Weights of a small transformer language model: 1.09M parameters, 4001 steps.
Each number is 128 + 32 x the weight over its row's rms, rounded and kept within 0 to 255. Layers, rows and columns count from 0. The size above them is the row's rms in percent of the matrix's.

# layer 5 MLP down, 64x256, rms 0.372, rows 22-32, columns 0-127
size [ 96 100  98 109  99 104  98 103 105  87 104]
[[185 155 130 102 122 166 176  92 120 122 130 129 140 140 114 142 123 113  95 104  82 118 140 138 116 153 170 165 100 169 168  79 106  90 100 113 121 139  77 187 164 105 175 134 151 150 108 127  80 121 135 134  49 115 159  39 116 131  85 102 125 109 136 145 150 131 114 132 158 126 125 124 161 136 124 155  84 194 152 137 108 125 126 122 133 176 156 153 101 116 103  79 112 141  93 161  46 162 100 134 171 133  80 134  85  73 114 144  38 136 135 124 159 121 112 111 122 130 167 137 127  87 114 168 130 107 119 182]
 [128 144 131 123  51 115 142 120 129 104 116 109 148 115 118 118 135 150 118 105 127 112 191 100 156 137 149 121 146 169 108 135 108 128 181 116 185 139 140 136 113 126 157 118 185 106 207 172 145  83  83 135 152 148 115 175 128 170 132 119 106 115 111 142  83 161 111 123 171 165  88 114 162  75 124 124 163 141 130 114 145 130 108 175 120 150 154  91 112 153  65 155 132 145 165  99 103 114 134 101 143 121 128 139 135 194 174 148 160 110 156 190 188 113 174 202 148 143 103 112  52 104 187  51 184 127 110 170]
 [144 114  89 117  88 119 164 182 152 120 124 149  73  81 104  97 157 137 101 124 177 165 130 157 124 116 104 113 133 159 102 152 122  73 152 138 195  87 154 207  95 105 131 112  60  95 153 156 132  95 114 125 133 163 164 109 111 150 130 121  93 114 140 114 144  94 138 119 132 148 131 113  93 132 160 196 164 183 116  75 125  93 158 129 132  50 110  79 114  96 196 124  94 127 159 113 133 216 197 200 123  65 113 166 133 149  73 109 180  92 155 134 102  87 141 161 137 130 130 144 127 117 149 119 174 164 106 139]
 [139 149 113  68 214 152 107 147 144 157 131 131  88 103 115 135 133 152 145 104  90 111 137  67 146 122 153 186 155  76  91 137 145 133 100  88  81 104 179 126 151 148 152 135 127 168 136 119  94 168 122 114  90 117 101 127  57 167 144 145  63  96 103 146 120 121  96 154 140 117 108  55 180 152 139  85 126 149 138 140 125 158 157  99 139 137  84 111 141 164 140 117 132 120 186 153 162 105 133 137 135 123 128 115 152 138 154 119 122 131 162  78  69 105 110 118 155 165 157 140 134 102 174 164 160 137 131  65]
 [128 129  93 142 116 128 135  72 138  53 128  93 109 159 129 127  86 103 223 104 163 133 181 154 111 144 144 170 130 150 209 119 147 136 159 166 148 193 177 145  72  89 141  71 119 175 135 158 128 205 134 111 125  93 148 121 160 163 117 122 133 125 129 124  82 140  83  71 139 137 131 144 139  80 136  69 160 122 118 121 111 121  99  90 123 119 120 119 107  69 122 160 125 138  71 155  77 125 155 135  91 128  99 128 146  94 126 116 152 116 112 192 107 101 185  94 110 126 105  96 119 148 102 101  90 120  94 185]
 [ 68 147  70 155 135 139 142 147  96 150 151 172  90 136 103 154 137 122 111 151 132  88 123 125  79 138 116 137 164 141 101 122 147 160 181  52 116 106  83 165 128 117  93 150 160 170 124 164 144 116 131 150  97 116 122 121 113 133 171 121 108 165 120 118 101 109  90 113 105 120 148 132 148 127 142 186 142 108  97 131 130 122 159 150 112 216 138 116 153  60 137 132 126 130 110  94  89 252 114  89 121  97  76 205 164 120 101 161 170 154 142 140 133 120  81 161  64 149 143 100 152  91 172  29 147 107 102 187]
 [120 183 116  73  75 129 172 140 157 120 115  96 155 151 126 104 109 210 184 153 124 130 139 163 181 146 147  35 142 120 146 130 173 174 149 136 140 174 118 101 133 190 105  77 148 158  89  96  67 143 157 154 128  94  86  93 130  93 140 127 134  80 162 125 116 119  57  93  87 108 132 198  90  99 116 107 156 102  72 151 150 171 145 124  89 188 101 143 120 151  80  98 135 144 109  92 123 148 145 174 111 187 101 128  76  83 138 178  58  52 120  95 145  80 123 120 120 110  93  52 148  89 138 149 133  88 165 159]
 [117  88 142 168  92 151 149 197 178 140 126 213 118 104  81 194 112 102 218 150 138 103  81 114 104 108 129 120 177 158 121 164 138 101 178 118 124 145 152 130  94 158 114 151 128 163 153 169 167 203  51 110  49 121 123  93 108 161 146  69 151 105 131 123 124 142 131 200 103  85  74 104 134 161 148  93 106 155 157 103 133 116 107 117 126 143 179 120 112 166 150 133 153 150  67 108 140 151 121 135 129 119 163 101 169 114 141 156 104 133 153 108 114 173 166 128 238 130 133 150 116 154 149 144 190 203 148 157]
 [188 159 145  84 121 139 200 150 137 101 157 120 198 132 126 155  72 182 134 122  76 130 159 125 161 135 119 138  90 138  91 116  98 194 168 159 192 100 136  88  96 106 138 117 191 129  97  80 117 130 146 158 115 153 102 123 139 130 115 132 162 154 158 110 103 116 136 192 126 146 112 152 124  99 230 102 156 155 103 119  97 105 123 104 137 127 137 190 128  99 164 155 128 108 123 147  51 105 111 165 177 133  98  80 105 151 139 144  93 138  91 105 196 176 136 135 134 120  98 111 111 130 135  86 135 150 171  91]
 [223  81 113 129 111  76 128  90 131 168 138 158  94 162 171 136 157 139 152  45 106 123  55 133 134 170 132 127 152 143 142  77 161 140  89  70  55 105  98 152  72  92  92 120 128 110 122  83 109  93 128 178 168 125 205  92 113 106 120 131 101 146 151 119 143 144 187 154 170 165 146 123 116 107 106 116 104 192 136 124 115 139  71 126 138  88 157  65 143 164 104 217 114 131 154 165 126  71  99 111  78 142 134  90 179 108 128 105 192 138 105 132 103 141 119  96  96  73 154 199 141 127 102 111 135 118  77 133]
 [134 121 131  49 187 167 103 106 134 136 102 114 153 110 145 129 128  71 122 101 157 125 131 176 144 174 143 146 106 160 102 128  91 165  93 205 150 156 136 177 122 120 190 159 146 157 163 128 220 186 160 114 125  80 119 114 121 149  89 138 167 141  90  93 184  75 109 103 167 106 104  88 196 127  98 107  84  75  91 114 133 133 126 158 109 125 136 147 110 146 119 174 157 121 120 120 202 127 129 107 146 132 175 132 156 127 113 104 130 140  43  87 125 148 136 118 159 135 129 149  92 148 220 120 124 143 145 130]]